Weights of a small transformer language model.
Size: 9 layers, width 96, 3 heads of 32, vocabulary 1043, 1.21M parameters.
Each number is 200 + 30 x the weight over its row's rms, rounded and kept within 0 to 999. Layers, rows and columns count from 0. The size before them is the row's rms in percent of the matrix's.

# layer 3 attention query, 96x96, rms 0.0532, rows 0-16, columns 0-95
073,264,120,229,237,215,235,143,151,192,168,239,162,173,184,189,184,207,192,218,206,204,200,191,160,173,236,177,182,173,235,237,178,177,225,219,191,210,227,199,182,189,204,201,213,233,196,186,156,235,152,246,203,202,187,178,267,216,197,230,142,220,198,207,174,212,189,211,183,217,199,221,227,160,180,186,242,221,174,245,240,230,196,216,145,207,278,246,175,208,203,206,170,174,258,180,181
067,233,197,172,249,192,215,178,154,239,235,164,162,176,204,158,200,189,248,177,208,166,137,175,207,184,192,203,195,211,198,206,228,238,189,248,194,222,230,195,192,214,213,242,195,208,188,218,187,251,202,191,186,203,195,186,151,248,219,254,259,181,166,200,260,248,211,192,189,154,163,203,205,203,214,177,198,204,197,202,182,294,214,248,185,223,209,245,224,228,230,207,142,254,181,225,153
059,156,157,188,163,239,158,183,207,215,207,170,212,191,211,185,203,235,265,201,188,203,199,148,251,196,190,264,176,181,208,195,220,249,175,255,227,202,194,223,180,251,197,168,212,209,238,207,244,178,206,194,212,199,169,169,215,242,192,169,208,174,154,204,142,212,220,234,203,186,216,180,219,202,228,180,222,196,184,191,211,199,287,242,217,162,248,185,151,216,176,163,260,252,234,236,184
065,235,256,180,194,205,190,170,217,151,157,219,204,190,209,169,188,177,246,213,235,149,193,231,138,199,282,157,204,212,204,211,174,226,173,204,170,208,205,198,191,196,218,239,188,218,195,220,198,213,222,144,184,159,222,171,177,209,204,217,260,211,188,147,185,158,179,225,212,178,206,178,232,185,148,220,171,195,178,217,239,202,185,223,142,261,248,204,239,186,213,172,182,274,183,236,238
068,192,183,210,217,220,190,162,235,224,241,237,241,166,168,256,152,179,246,271,198,185,153,216,184,237,234,204,179,230,188,189,190,188,216,235,196,215,178,245,186,162,202,190,201,192,205,214,235,188,217,193,169,153,176,190,208,172,154,206,219,219,178,271,158,213,191,219,206,215,236,188,215,209,209,165,164,186,201,161,173,160,168,195,234,155,145,245,288,215,207,224,172,213,173,197,254
056,204,210,198,219,194,241,220,219,186,182,194,162,178,244,184,194,238,250,216,236,181,166,240,230,172,194,173,248,181,172,171,133,199,182,211,199,189,192,211,228,148,230,260,209,202,198,180,199,182,204,191,214,179,220,268,187,145,142,187,199,176,225,227,126,200,223,262,196,156,243,162,147,201,213,192,149,145,178,203,191,261,221,197,195,236,190,212,193,212,172,184,215,211,217,146,199
063,191,214,233,198,211,174,216,180,172,167,209,202,165,241,260,180,233,211,221,196,176,213,210,164,222,213,252,228,196,219,145,211,178,115,182,208,240,210,154,186,176,169,190,199,205,234,153,238,192,178,193,156,153,244,177,212,187,216,164,235,196,215,199,176,195,211,196,166,173,208,231,210,201,200,224,271,238,196,172,233,236,190,207,173,229,276,151,223,216,242,218,233,218,271,212,178
063,175,154,218,222,199,202,187,190,205,208,208,208,257,247,213,201,182,198,212,227,152,173,221,207,207,183,218,267,266,220,272,160,155,224,198,202,234,228,221,186,173,232,225,171,214,231,236,182,195,185,190,220,107,201,194,166,228,199,224,223,160,147,187,219,233,194,236,141,179,230,171,223,207,197,147,202,176,195,182,224,221,257,193,187,145,176,232,237,181,224,195,192,227,169,168,189
066,132,148,191,199,192,174,222,188,216,189,210,247,156,193,227,257,183,195,148,140,162,175,180,223,239,225,222,205,182,192,152,218,198,293,199,227,177,177,175,213,245,198,194,240,195,185,217,156,167,255,174,215,215,193,223,178,199,216,179,186,268,185,206,187,220,173,165,231,200,258,259,205,229,211,178,155,227,206,175,177,170,196,212,189,211,171,207,241,168,155,206,233,195,187,204,194
078,221,201,243,184,279,174,210,183,217,227,218,229,164,217,197,230,192,161,194,182,190,191,238,210,236,185,244,183,196,165,160,267,165,241,216,183,217,187,187,183,253,193,187,255,206,162,156,153,170,156,179,213,201,189,255,234,161,151,168,206,193,209,187,186,197,187,192,206,236,147,170,187,198,218,223,222,222,217,219,159,227,222,189,255,150,226,194,191,190,130,158,191,199,194,140,184
084,169,165,248,164,158,207,165,164,174,211,216,202,214,262,213,183,253,183,199,284,188,195,203,181,216,208,186,203,196,193,185,192,224,172,219,206,169,263,236,190,178,185,184,161,159,225,245,184,213,230,206,180,155,171,176,235,202,241,204,169,287,184,219,192,203,196,251,183,216,175,172,201,183,188,181,219,221,203,167,251,243,174,186,211,134,248,223,228,209,185,252,184,237,200,239,181
069,241,152,221,178,213,218,231,167,219,196,230,198,232,225,224,230,236,179,179,200,206,186,250,247,201,185,233,180,140,252,148,173,181,236,225,209,212,156,159,175,208,212,172,197,197,205,166,159,207,193,244,176,246,230,203,275,171,185,176,183,251,198,163,186,208,237,233,246,218,215,237,158,253,210,192,195,225,133,224,216,193,182,211,226,166,196,170,235,159,173,212,225,207,224,168,160
065,198,206,200,267,170,215,165,238,209,189,179,148,228,171,167,162,228,194,241,277,177,207,157,181,264,221,206,195,206,278,182,220,225,192,237,198,223,227,194,169,217,198,249,188,169,248,221,209,212,234,210,208,198,219,242,171,173,154,206,223,263,220,202,185,195,150,208,214,235,183,185,227,174,167,184,152,207,143,179,232,220,191,218,146,197,208,218,203,159,175,218,200,174,157,195,236
062,174,200,208,151,166,218,145,156,210,210,233,189,172,186,209,221,224,214,177,223,174,266,161,233,221,141,215,220,222,191,243,198,179,188,131,235,203,249,213,207,153,129,206,146,187,200,211,212,153,155,184,251,219,175,200,209,168,155,190,228,201,186,174,217,187,216,228,221,205,217,143,205,214,208,209,195,187,181,245,215,228,197,200,181,197,215,174,227,172,250,157,247,202,174,194,272
079,218,201,214,184,265,234,217,227,191,221,200,184,211,176,179,215,235,198,224,193,195,162,184,215,174,228,194,202,196,185,160,176,132,216,208,208,200,188,166,197,145,190,202,160,165,222,222,210,219,180,251,159,188,279,194,238,178,187,208,163,207,241,203,201,156,290,202,213,250,171,182,227,203,238,242,227,195,162,146,157,229,197,192,213,131,223,179,247,178,169,195,235,208,235,210,239
071,252,139,189,171,167,168,201,202,206,215,170,213,202,185,253,200,221,233,201,211,186,240,225,215,208,209,267,247,186,162,218,201,241,215,185,158,162,231,217,206,197,196,171,196,275,150,161,220,191,192,187,172,185,168,178,177,244,202,190,218,230,247,130,175,230,211,249,174,189,165,205,185,177,209,194,209,155,263,221,214,141,146,167,190,232,225,209,222,226,214,233,203,167,181,188,166
075,164,199,213,216,200,191,229,199,173,181,175,213,192,166,163,159,180,163,177,217,177,193,190,252,218,197,218,158,212,159,211,251,186,236,199,216,171,253,197,176,152,194,197,235,229,169,206,198,185,212,169,223,230,262,220,199,206,176,188,141,187,194,133,195,250,175,224,218,195,182,162,232,231,208,196,186,207,185,248,206,227,176,140,208,193,255,228,216,264,192,184,149,205,236,200,105
# layer 3 attention key, 96x96, rms 0.0524, rows 0-16, columns 0-95
069,212,161,229,161,193,289,153,219,177,185,263,192,176,242,177,218,226,172,240,197,235,183,197,176,197,210,205,228,175,223,173,154,220,191,184,164,215,266,183,143,179,205,192,174,176,235,225,138,200,236,178,202,198,204,184,192,188,179,196,192,197,154,203,202,199,212,231,197,204,249,146,212,240,192,162,237,205,184,186,246,172,188,254,196,271,227,170,180,213,234,153,179,229,201,194,240
063,172,233,151,203,228,171,188,203,183,220,188,202,208,114,158,220,145,234,227,187,153,172,275,231,178,184,206,187,201,217,208,194,216,195,241,167,213,158,189,209,239,172,208,196,219,178,212,194,174,223,116,239,195,190,194,213,214,153,198,241,169,168,174,195,191,215,212,139,221,227,222,227,284,197,195,198,186,212,206,210,247,246,223,196,174,195,235,231,183,204,184,175,232,172,257,219
063,165,185,166,201,207,165,216,213,261,203,175,227,153,222,194,211,178,210,162,193,240,212,199,243,226,156,229,290,220,180,208,242,214,230,210,218,210,170,178,271,258,208,188,232,204,189,159,222,224,237,147,246,235,177,183,181,203,236,212,240,159,201,216,195,256,196,145,135,234,222,203,177,187,235,187,191,221,213,180,177,230,213,232,186,196,246,219,163,177,184,171,230,186,189,215,213
057,163,182,181,176,156,185,142,211,132,233,169,246,190,210,226,177,197,225,247,189,206,217,216,193,167,172,189,153,175,251,269,226,206,178,241,202,171,210,222,198,226,204,180,175,211,176,217,177,180,163,171,238,150,176,206,115,251,179,207,233,181,193,220,176,185,249,207,197,147,252,187,180,232,193,180,178,198,204,226,243,170,205,215,184,251,223,174,230,190,195,169,234,250,199,215,215
062,265,167,217,245,199,245,166,193,203,200,145,180,154,184,252,213,161,179,210,204,132,160,235,219,219,133,184,167,177,211,195,212,194,230,207,205,159,186,221,202,177,220,222,165,173,263,229,213,247,183,280,198,192,199,224,164,186,183,214,173,171,221,184,243,176,179,222,178,228,181,212,217,181,156,232,199,225,149,187,207,193,251,171,165,164,213,216,220,229,206,180,241,232,231,189,228
059,201,198,232,200,184,222,178,152,193,210,169,235,191,139,189,230,234,245,263,254,214,241,184,177,141,154,222,243,170,199,228,260,177,147,184,177,220,201,199,214,180,171,203,182,221,196,194,161,191,213,202,252,193,129,158,218,217,195,222,255,236,192,219,213,185,205,177,148,253,223,191,173,165,261,239,194,213,219,245,174,194,195,194,164,183,180,154,214,161,205,177,198,201,181,188,182
060,235,174,191,188,237,202,199,225,190,161,170,144,185,263,234,213,228,175,180,212,186,205,141,175,188,171,207,230,210,260,169,224,212,173,220,224,179,265,208,201,232,222,172,223,179,194,171,205,248,192,148,198,217,178,153,175,231,221,229,255,205,162,206,173,204,222,195,181,185,174,288,193,183,246,214,245,182,200,194,208,199,194,227,155,185,200,203,255,157,165,217,257,237,196,215,240
058,216,167,203,231,195,184,208,203,170,210,207,212,187,211,171,176,155,217,275,221,180,165,234,243,189,204,178,208,191,201,201,240,197,175,270,212,193,203,260,182,152,244,192,205,178,203,228,198,216,209,203,220,167,235,225,201,207,237,245,268,192,165,125,200,232,136,147,172,228,218,158,160,167,170,175,218,143,213,168,205,208,251,228,204,151,186,230,205,211,191,213,190,177,162,190,161
062,188,166,162,170,182,231,179,184,214,262,217,205,237,202,194,189,129,222,156,199,203,214,224,256,209,201,225,225,220,128,210,178,189,245,170,225,198,190,219,257,181,166,209,218,219,210,142,277,176,226,156,228,215,202,261,178,177,197,221,159,231,229,203,207,186,142,229,181,222,223,208,188,231,244,182,200,185,258,192,212,168,205,162,186,184,211,207,227,238,183,210,243,174,147,216,193
070,227,187,217,171,241,195,228,254,267,243,208,164,217,219,216,227,215,159,201,217,201,225,215,165,196,238,202,193,191,225,157,199,192,241,160,172,246,180,169,138,200,156,189,211,235,179,190,164,226,231,197,173,235,237,211,276,172,184,212,150,212,250,187,182,165,213,172,218,226,179,214,163,193,198,215,169,137,176,181,165,205,170,152,239,194,247,261,211,181,182,245,204,184,211,184,183
081,194,165,197,181,218,211,136,180,214,225,192,207,126,218,212,184,191,198,216,201,235,204,192,187,259,185,191,171,187,207,206,227,201,181,219,228,173,279,180,190,191,150,217,181,166,237,217,227,190,222,184,168,189,167,180,180,183,223,168,252,210,198,179,225,171,238,209,154,201,196,204,190,203,179,189,201,225,181,152,237,297,252,219,151,172,240,214,158,153,214,218,212,246,221,217,271
070,171,182,185,137,174,227,150,150,208,208,260,194,161,212,174,241,236,182,216,232,196,204,136,181,189,208,211,198,177,229,154,175,198,216,128,221,199,244,219,224,184,160,177,185,213,223,195,172,194,207,178,208,254,253,155,234,178,205,193,217,267,215,196,216,183,170,235,217,184,204,189,154,197,169,233,154,214,181,210,224,221,141,254,219,230,220,207,200,236,240,192,213,151,225,165,222
064,149,166,178,234,156,195,205,209,177,242,213,216,226,150,215,213,229,198,186,179,208,183,170,228,256,193,220,190,191,165,191,260,190,206,231,162,201,220,223,205,226,164,244,126,180,209,224,225,200,222,177,274,190,186,248,148,206,196,197,217,211,173,228,205,199,242,241,203,233,222,198,207,200,170,185,177,178,183,190,226,170,288,238,235,205,246,149,165,200,248,200,227,240,231,176,222
065,138,217,189,249,180,189,216,208,151,138,198,204,184,232,219,198,178,215,145,191,186,225,217,192,215,178,211,233,231,222,205,231,205,194,210,202,202,222,168,140,228,188,197,228,216,255,166,228,219,186,190,235,192,198,230,208,179,235,208,150,205,130,186,225,226,192,172,196,163,210,128,155,239,259,174,165,164,225,168,187,192,197,232,253,219,140,161,154,203,224,226,208,157,167,181,188
077,201,161,216,229,220,207,179,203,191,179,202,146,152,206,175,168,249,204,204,264,163,187,163,213,245,191,181,180,206,215,183,176,171,196,213,256,180,256,196,152,196,189,221,244,171,216,203,199,216,171,230,201,250,218,151,239,178,188,204,225,218,185,221,229,180,253,232,223,250,210,192,184,183,171,186,146,194,137,186,176,218,170,263,220,211,242,218,207,150,216,214,231,263,207,205,260
060,267,230,211,187,220,177,201,215,220,180,198,182,242,200,220,250,206,202,197,202,192,202,267,170,238,275,237,193,221,240,191,209,227,212,204,149,156,222,184,209,174,198,200,200,198,232,190,214,178,158,232,109,193,237,190,158,258,212,203,192,151,205,202,197,158,206,191,206,200,195,193,215,198,210,244,228,172,247,224,208,213,162,158,234,223,173,196,216,266,169,137,195,145,209,191,169
070,205,172,155,180,196,135,216,190,232,170,205,209,205,167,183,150,166,204,179,224,242,228,229,259,223,207,195,184,235,206,166,173,185,240,221,143,234,197,201,160,183,213,222,222,199,171,217,217,171,175,192,158,207,230,210,190,158,202,183,147,223,199,155,225,183,209,208,213,244,281,195,191,268,239,208,187,184,179,260,231,160,209,170,237,182,186,261,183,255,192,212,205,155,203,167,209